Each number is 500 + 25 x the weight over its row's rms, rounded and kept within 0 to 999. Layers, rows and columns count from 0. Numbers have three digits each. The size before them is the row's rms in percent of the matrix's.

# down: layer 6 MLP down (transposed), 576x384, rms 0.0451, rows 347-368, columns 288-383
# gate: layer 6 MLP gate, 576x384, rms 0.0599, rows 348-368, columns 288-383
# up: layer 6 MLP up, 576x384, rms 0.0593, rows 348-368, columns 288-383
down347 106:514473457465498460502528501462452500501437453510480485500491517489475485455499533454462496494518508518522495469466517482496498493483470521491451514434513448510517506516545542498457519508518474512479464494499511526507533507489536530492518477490477534487510467517535493528570461510497514503
gate348 096:494510503493493483528473507488540525502525482512497509501508501501510479517502493509522531514451538538470501520492478425458498485493502473488481469527510488523549454478531543524516516510499513512531522528512518535491472482490525500515503523506482512496521504544527482489530484539473486463
up348 101:545490483556534490540480492491531529503536484550486482466490535482448511496492499505448509534500491518485496502546531522541537451479510479518454490474502508538531503498496518480500503526561508500506511491476510486528477515496472508507487542482443522461499524514489513499495486521512513521
down348 102:492467503498517496467526504536515473468500477486533484493481538510486489465512483530458490504497508478494519506493541510484490529481529477527496494497520440492487520528453517530505500526502522442550527506482514485480539472511438490472511538469475466534498500542530529509515526494524486523
gate349 095:466496516527477484516449531512477497506512503520545488499484505519499522516500524487542466516538461487493544492467458469478480477496484454488527533455477510518544508466501507475499472475567495498504485475515541502555511509555503538491506478511529538482496541523495537513464522483513482505
up349 093:499523479536496507522488537529497500475518501503454507528460473484526470493517488460482497538563476451512498522522522474498508503507464499516537533503522501510534496460506496515475496509486503493474524481521519436481471519458494533497501502528530495529437519478509530489481496438516491532
down349 102:517493517524496499488516486543505510456440549470510505496500479485528513516469434494562479513481484476494476497476518516497488499520540514491512519524510455531471491495503488448503489470443499504492468494512490540443517545438498479500507494496491487509500535505520499509547457494506524488
gate350 097:487509532485498463507544544529473501513510467504507534532516518484493549514512494455502500500501479486477465525505487519474477510513518484532497487486531476492505515489491487486498507464511506498520534462473458485527488479529497550522519520469481495520443534491512545476503484479503533479
up350 090:479494504542548500480532512486504513460506464500465524486516509535472504467472506558515565529515516484509462522445483494486508509526510494518461511490506497510500501488514473456508486473497458527496526501507436494517479467501482484498523535497513488454483544504533510535489476525468490492
down350 104:480520493531523491500508531476519497476486528479513499507473514481479481490522478490474501476487514560523499507476525528491513495489489506456463464483491523542529515492516494474502483535512522461535487508527503435454468512480467539475556475506539476485532518507495520527481463490487485512
gate351 102:530504472491512533476494491555481501529502493486531486524492487484467501488516487517474468479481565508480487511501495498512494489472519409473484513513491462545535538522512512461530520496513504502467473490447457493516513474503492505451550483481455561484497516508514529471517497518491529482
up351 106:504477491469511496514469507496467461506483559539476553492439513548520495514468449507507502473464516544512495520491494510527519500530493485475546527504489490471506522479508492513542526476513497551477446504550486530555505516466522483513467503483543531517510493510480487480460474498494429498
down351 103:510498477537478505520520481513493523500481501470492523508508500499475459493486524466515507509492520503482500480496503561491443531509481473499511450496511485494468438486496506518508476496467507493461499514507494505479488521471475484486481497498512509482472502512494550494509469503523527507
gate352 107:557521467480547503503497482496493456547519487453480545530494485533505499502495497550515525538499490493489519469558531486489522524492502559471566471508512458469507486522497533431510528537549478489487485538543541523504516507538516487492480497457500498434499533523499508525484488509498481493
up352 100:507473544471532507499513557458520506493481502486512503498466488488497497483547488493530500527449527479514520509492512521526519500514467495497530490502504491517507488502530448486498500521488504550482541504487515550486480512497441453520507482512473508500483508493481504527511468498521478506
down352 102:507482489470557519514533533472490511507498501468567468520474497507499470515506511483528539494483496499482525455449533494480543507559534484520482485465510512487522498491499500526523540494502494481470510516463486545502483483489500487544494493454467503507500493507502509463499503492501493519
gate353 096:445491519467509499545498535478512539527541536519500528523496449502519483530439505510509518494494505495456488509451461522487551498521512533485498496486435481518542473503480541514524475540488514473495500459498515528496498480452480476484515489518505512486462468538507481496482467476499494530
up353 096:517514533473526483529524468489495520486521550513515511483448554511515552510482527474458539511501525487522522547477475489500474488502492535461484539477480555531496543481497496501490475489502503478482483524484513475473532515518501482457472504482530471474462520504484510508476481505502511488
down353 096:408520495492566451550505502465491514475537475481461496518467474498469540504497476534552534512506515517456484549484502497494497485539493506528560543470525490493488465490481499503499544552475516508490513506523526493450457513491498491477523477475528503506478444500503488509475472514511526474
gate354 098:531499455502512470436536512481482493488498470470495495506492502541475529452510449498524499501513539469477499491516493525490529549537499529511494496521500531514498475483539466480527523490515502520496530484458529477533522523554515521543486463472545496524467523506494546475520490520522512497
up354 093:499482562505501523467475542496469505463445523469544538475512486522468508511517475507489489505471501516471485525496518465504512484501470487490447480475504487472493460518492541516469508479515506516466484527490507550529523481479505452490512505482516470528528499475495530473495482521503559541
down354 100:480483484483484525521525477534537542534476485547519482486489479500480501502494486475500477494526536522539519499478525521503542527536472532533528505502556514492506509509477492515531567517522484463459487510524508557485533511513492572443516467503476510519524466488501478523457503498457498501
gate355 102:449508508534526505500499507546480505454511516482454537500469541501474493467506509518503505499491499487492505457489517571464493449517500523523488471492458507508521510489518506461536500492504483517499520510509487475550517501488462490537496430529465495556506520490512499524482523479521516479
up355 099:505524471491529475520471471480494494527418475483497463484512500502495441477497486496438449502517510517471513486525525491528440517518506497496532503510523522535519509535504523485488501505501463500480443516471477526487492488495482520535472461517504506490485525509462483518503443511500505482
down355 102:460519450545507504521536485525522475511497485475551529499530430499500543510520486478471485547488503497511476519512469520538500467488520501490535504544494510542545501473501507499565481529522529483473476535494471516459551461500481496501510507490474472501464521458515521474490510507489486502
gate356 096:500526517518562495496503486495508504544527480533475471505521494489469461544511447505495503462525533497477462490496481492505492534525521531512548496499549476503528455510557490520507520516485469523503451520509495527493497519522485525554482489468485517512477497461522492526520497474519496447
up356 094:483484483485492526513494489520518480499485520492481507516496503465509495492473458514527486554486494526482510501457478513480564468525492506504514463512493527452522493529483505568499497504517513461493507491528500562447524488503503503467495486499516522512517520541520523505480489520493522460
down356 096:510439439484480531510445484486440543479492499522524479465559516496513520524469497487498468519454474523528487533485471518478526512507519511491489543483515529470529515498469459555463512440514502497490546515499511432481513534513519483501477521505512537489528477509481535496484477527510537526
gate357 107:484496493520512514520524496512522487484497521487547530492481485524490540484498532470481489492506517492517502484499482472460518534478504522470476526507472559502439531529520505534524474497491538511491512503491460497513516516487521486472516512500472474515482495540480448505537511511482466537
up357 104:506542457475515505527493494514509515504499466490497507500464499508528495511502465482535519485483525491480489497516491549522543455518514518488492503537550497500557510514498512541537514510448506476503481473470515485492460479500516504459523514452545511501469502488493497507462458520521460500
down357 109:485484523506520488488502485504524517509477488522518487476537485525455521506496490552523497479477475480469507501504478447472460497495484487547481489493496469475544510464498493510510447513506465497485522490515481471494504467496474522534518511524526521483502508513512533520466498480523543451
gate358 107:496483509472488526493474472538479485521483515509522502478491481493496478450502487526499506510516501485525489492497556445465513468487513517466486492477477476504518502507500498499502510447488443523506439474477506528513523483456455531491503462465515546483526490516521464520512510504504471519
up358 125:496471486499495493552521518517530523534470524502515485504519511463510471459500463473524510473492526485539485505479457512459477510512467504483480506456490455492506476541470498469483493497490468499508501488464485523482513462517501467503490488459527484511523520514490505470508504452505531491
down358 116:465518478472493527503489473517485486478470506515527486456485508448514513485490492530503539482500475467521481446487550494509517515510522533485496512457488460485487507501527525493531491473493515526532456528503525524449463488523471514479462536485501515476484504497512458443498502528520527469
gate359 096:533521521494492467499506461496474536508444485500522493453518499496504529513491574432458516479512522529516486530483476543483529466498511489486463467480489483469530503543477523468471489473495506480501495497458471509502511481466474437471485502497490504483481502527523496515489537546494534522
up359 096:451488528491505514531476491513501489504522531485502492480487493502473515523502470501487495476537497484474477485534548501527504492517475472511437516555515523500465503481512514480472497506504499460501519508490546519517498537512502497501496514476479508461487538501513502512474483514479513480
down359 099:476497470475529481522484475517519460529486532517503475473462482469492487498525523508482516535480492445489540509529529515549458474515463483481475519515508493522481496467493506490476518430529541479509491509487522499486477478504481494453510521470477524485500484527497466464508475482459476480
gate360 105:511498494528524483506501498487531435442476550514516504502490503460477485514491493480478518453479519494489539531538499491490508458476515504537497548500491480499536529488484490494475519444561501478470491488500493500545529494475457526495487477468493482488527487527516511474481555466460532479
up360 106:512484510520483473490486511502546515541507466479524481451528529516495517516493506483478513446495457498489511508459466501540503526448478505469444446495495479539503474527510480456490506472496537550512549510527519477501501537475489527495523496534452547527481491530506524491493535505450473513
down360 102:547468524538517511548524529503480468478495476536473508501502481469485501492479515545489521505523483495489492492494540542493507503483529525483478497557529508570503519475526517508529510468478508458546518506481476503487502504543515470475497476559483527542472525461491504476468486528492517510
gate361 096:522487497524472471520555503468483491488535525503506493456493511538452519482471559479473462549499500499490508501468487487504529531500513484503520513502499532517535503450501537503554554568494499463509480478438511523517495505491515494479514500443502437464552439492524514489501482497507458484
up361 097:515449498501558487542515564484502490499520546511491492479483522514516519474458529477491486516523514503522467478548519491490509480483489476487547478498486512473488502527508533509471509525460495484576537510483537501476499508541496449518505486509518522502448500483543515509480526483498470501
down361 096:500546479524520538499496466502509548492497483519473524539550492504488528506504494486497483452532514495507470521460490478487503488512504524486445521486525460469500476483511462473471512448522482526483522492472482551499489503508506498490491492535464521492483485552530508503530489526483485505
gate362 099:496518496481560488551489557496515479484501508520496464481496526572531485473495523480501493463466448527525480505529479478483495452435518514505465458522470492481510522459433511470489514482487483528498516482513565511506513511511510483524461465504497506531501515539496519538526459503538478499
up362 105:525523492515483515499469562550520475523532521533507497523457496504531507521511481522505506520521492515518488496548474502494529517512512498470512520481511477461471485496484495440514540479525518505492439563518533496494513470501467493542496487443505496495454480516480520527473509478494502493
down362 108:486478458501491507535461523549480465504476526520483437481548493503534530527501487498518507511530483518498439454490478508504521475499484495538462495501492508480484493507526485448565498473501481555472480557568507464508525513469485518526465507514527478461493530498493504495470482473520488487
gate363 107:497457503525532488515512478490504502500512500486538512516519530495508525459466520486491534478514557486555470518481529540475512504493518562484511485513496508505496567514461457526531476484506507472550483466506462506517478470519468496503521484503481510529475524511465510508515573475497524464
up363 095:501539462486468530479529513500493522517501502513517477461506507497494489521477488514507479497494516461503507523480530531551509502523461526453463484496494498469530544450512492520571503501520501464543488456488476538503538491490502519513531492532544491491474535475482498484535502505530485494
down363 095:516496497475515498519534498514502546477518480516484467489512522518488511500557467498514520488496506532482519459529465514473469503495495470512465485520514484501525465533495538486406526518471498531482496520482535481482483554524509494510517509521466498485497508481516529510479457519476525510
gate364 096:491488497513483477490537503506481493519492511464482525504506481517486506507514515519506487486485475517497511509514502480487518496508498494459499504467504505533470497474505537541477501498466476462513537549534511544529504497529486481460482514522507479504449525519512504460488517501510484514
up364 096:549500458557467515538462514472509432460525521535497523498549437496492526521490503501487489476465538500466431505483548488538509499492514508486493527494493499483500505532532466471498536433483504509541494507482499521526463465488483456491473466504527538506505527508471512510513508526500508476
down364 104:505515491548504481503480541548506505541523528485502511512487482551500525499513540469485502477483517503500508476522516484556496499467570469486462513523489487518472510503514475517542537484461500490509539558527475493505425483522510509502511466473487474503485559497510460532500523507513495485
gate365 069:469521508467504473528490541459500539507514480541466509540476475510498505506513510538491532503521507503487471486522485515488479513503465499477492490469547493489540466460511525496511540537529534464454499504499457492509503475492482517447480499512587511489516506522482472498495469485522452474
up365 094:466528486517542499496505519528484493506508538461492504488492512514502536477507466473515459522469481467501521518554507484514505497516531482507485460484483503460501506502494512437503517491456498502478502519474532525463484512530516487543489522475494505489525512502507525496511456478486527496
down365 065:502517457500547500502506489440511478471515500493555490534517521501521475480488482520506491490527510505503537501482461521565472506484500555495489524512455505524469476506511464561484509466518468482522491539486467471499539539501514501496483501539461506505492524504496511504520518516506501496
gate366 080:492468543489496477502523488501500507499527501469518471517498466515511494486477495501474518499499494495519481492514502488488483477481456476478519525500486467488464505542522513460500509461516512489499473533530503515527497536485510490485461450543538524522497495511507506532487496492501473534
up366 091:504525485517495484480492482444486481522468455538481521485488538494521508486493455528482525503486521499487467510460503459498514507437493498491468498563523498471454535486508522471505493492525496524502477490495481525523500508517471476486498492489482484536503487486553472537545429486480529513
down366 077:530489490505523508476513468528506494464538493466510498489500486492552473492511494444482501505527515529510526447484490478561480519495473540513518488475463495498509498508515496522495552538464461470500530513556460519520514508486515498503465494577501535497492504540548531497510519538527530522
gate367 104:519471522495497522525478487478461441514520508516441552537518510506489508491527492523495458483534513518487523476520476517505507488490487506536546515490473500496477512476520506476496552465442478484495508458536466548528490499531474492513531500532457492479491498535520530473481503468556481489
up367 102:472461510504547543580500501495558539515518480497511470533457445519477483502456549501497538491456522526468481510511497449507476515506502516514496489482513516551511477486483483510525509505507529459491499496522442497506498528554508524491523521531452460490475467499504515488517499515540538523
down367 101:506508498487472507545491476497519457484493472501525527495489516480529533492500513548471476545507496493505518548501471482505508508495473523473482509511468508495526498477451480489474476487483523505460486488516505526489488476556469466551555492546482477487554517522518545467470515477507507528
gate368 103:523492535527513509489446529532511490535525476518481534514503519534473523477467537489486488455490490472513505483510514542508477508514495485477474474514496528501500471487524477484454479497524513509506521534515505495487535488552534499498474436512460510469494457557459511486497505506469508501
up368 103:455520525505480522508537481473531495516488472523486486485480485447490500483470495528499508471486473534496535529462547492543491478516490504435486506488522452472509502522539480431472505507506514487495499538445502499521511475485497515511490504488580477508475495482528495524467505510539509526
down368 106:516504480481481535509508501529522517488473478469485494488549528502481510496494579467437498501467463486535513450441503499536487469449485512466521469505482499520500480494503524517473524527512539534506463502447498480469525533475498483471493475509495532515482558493503484497548471535461494522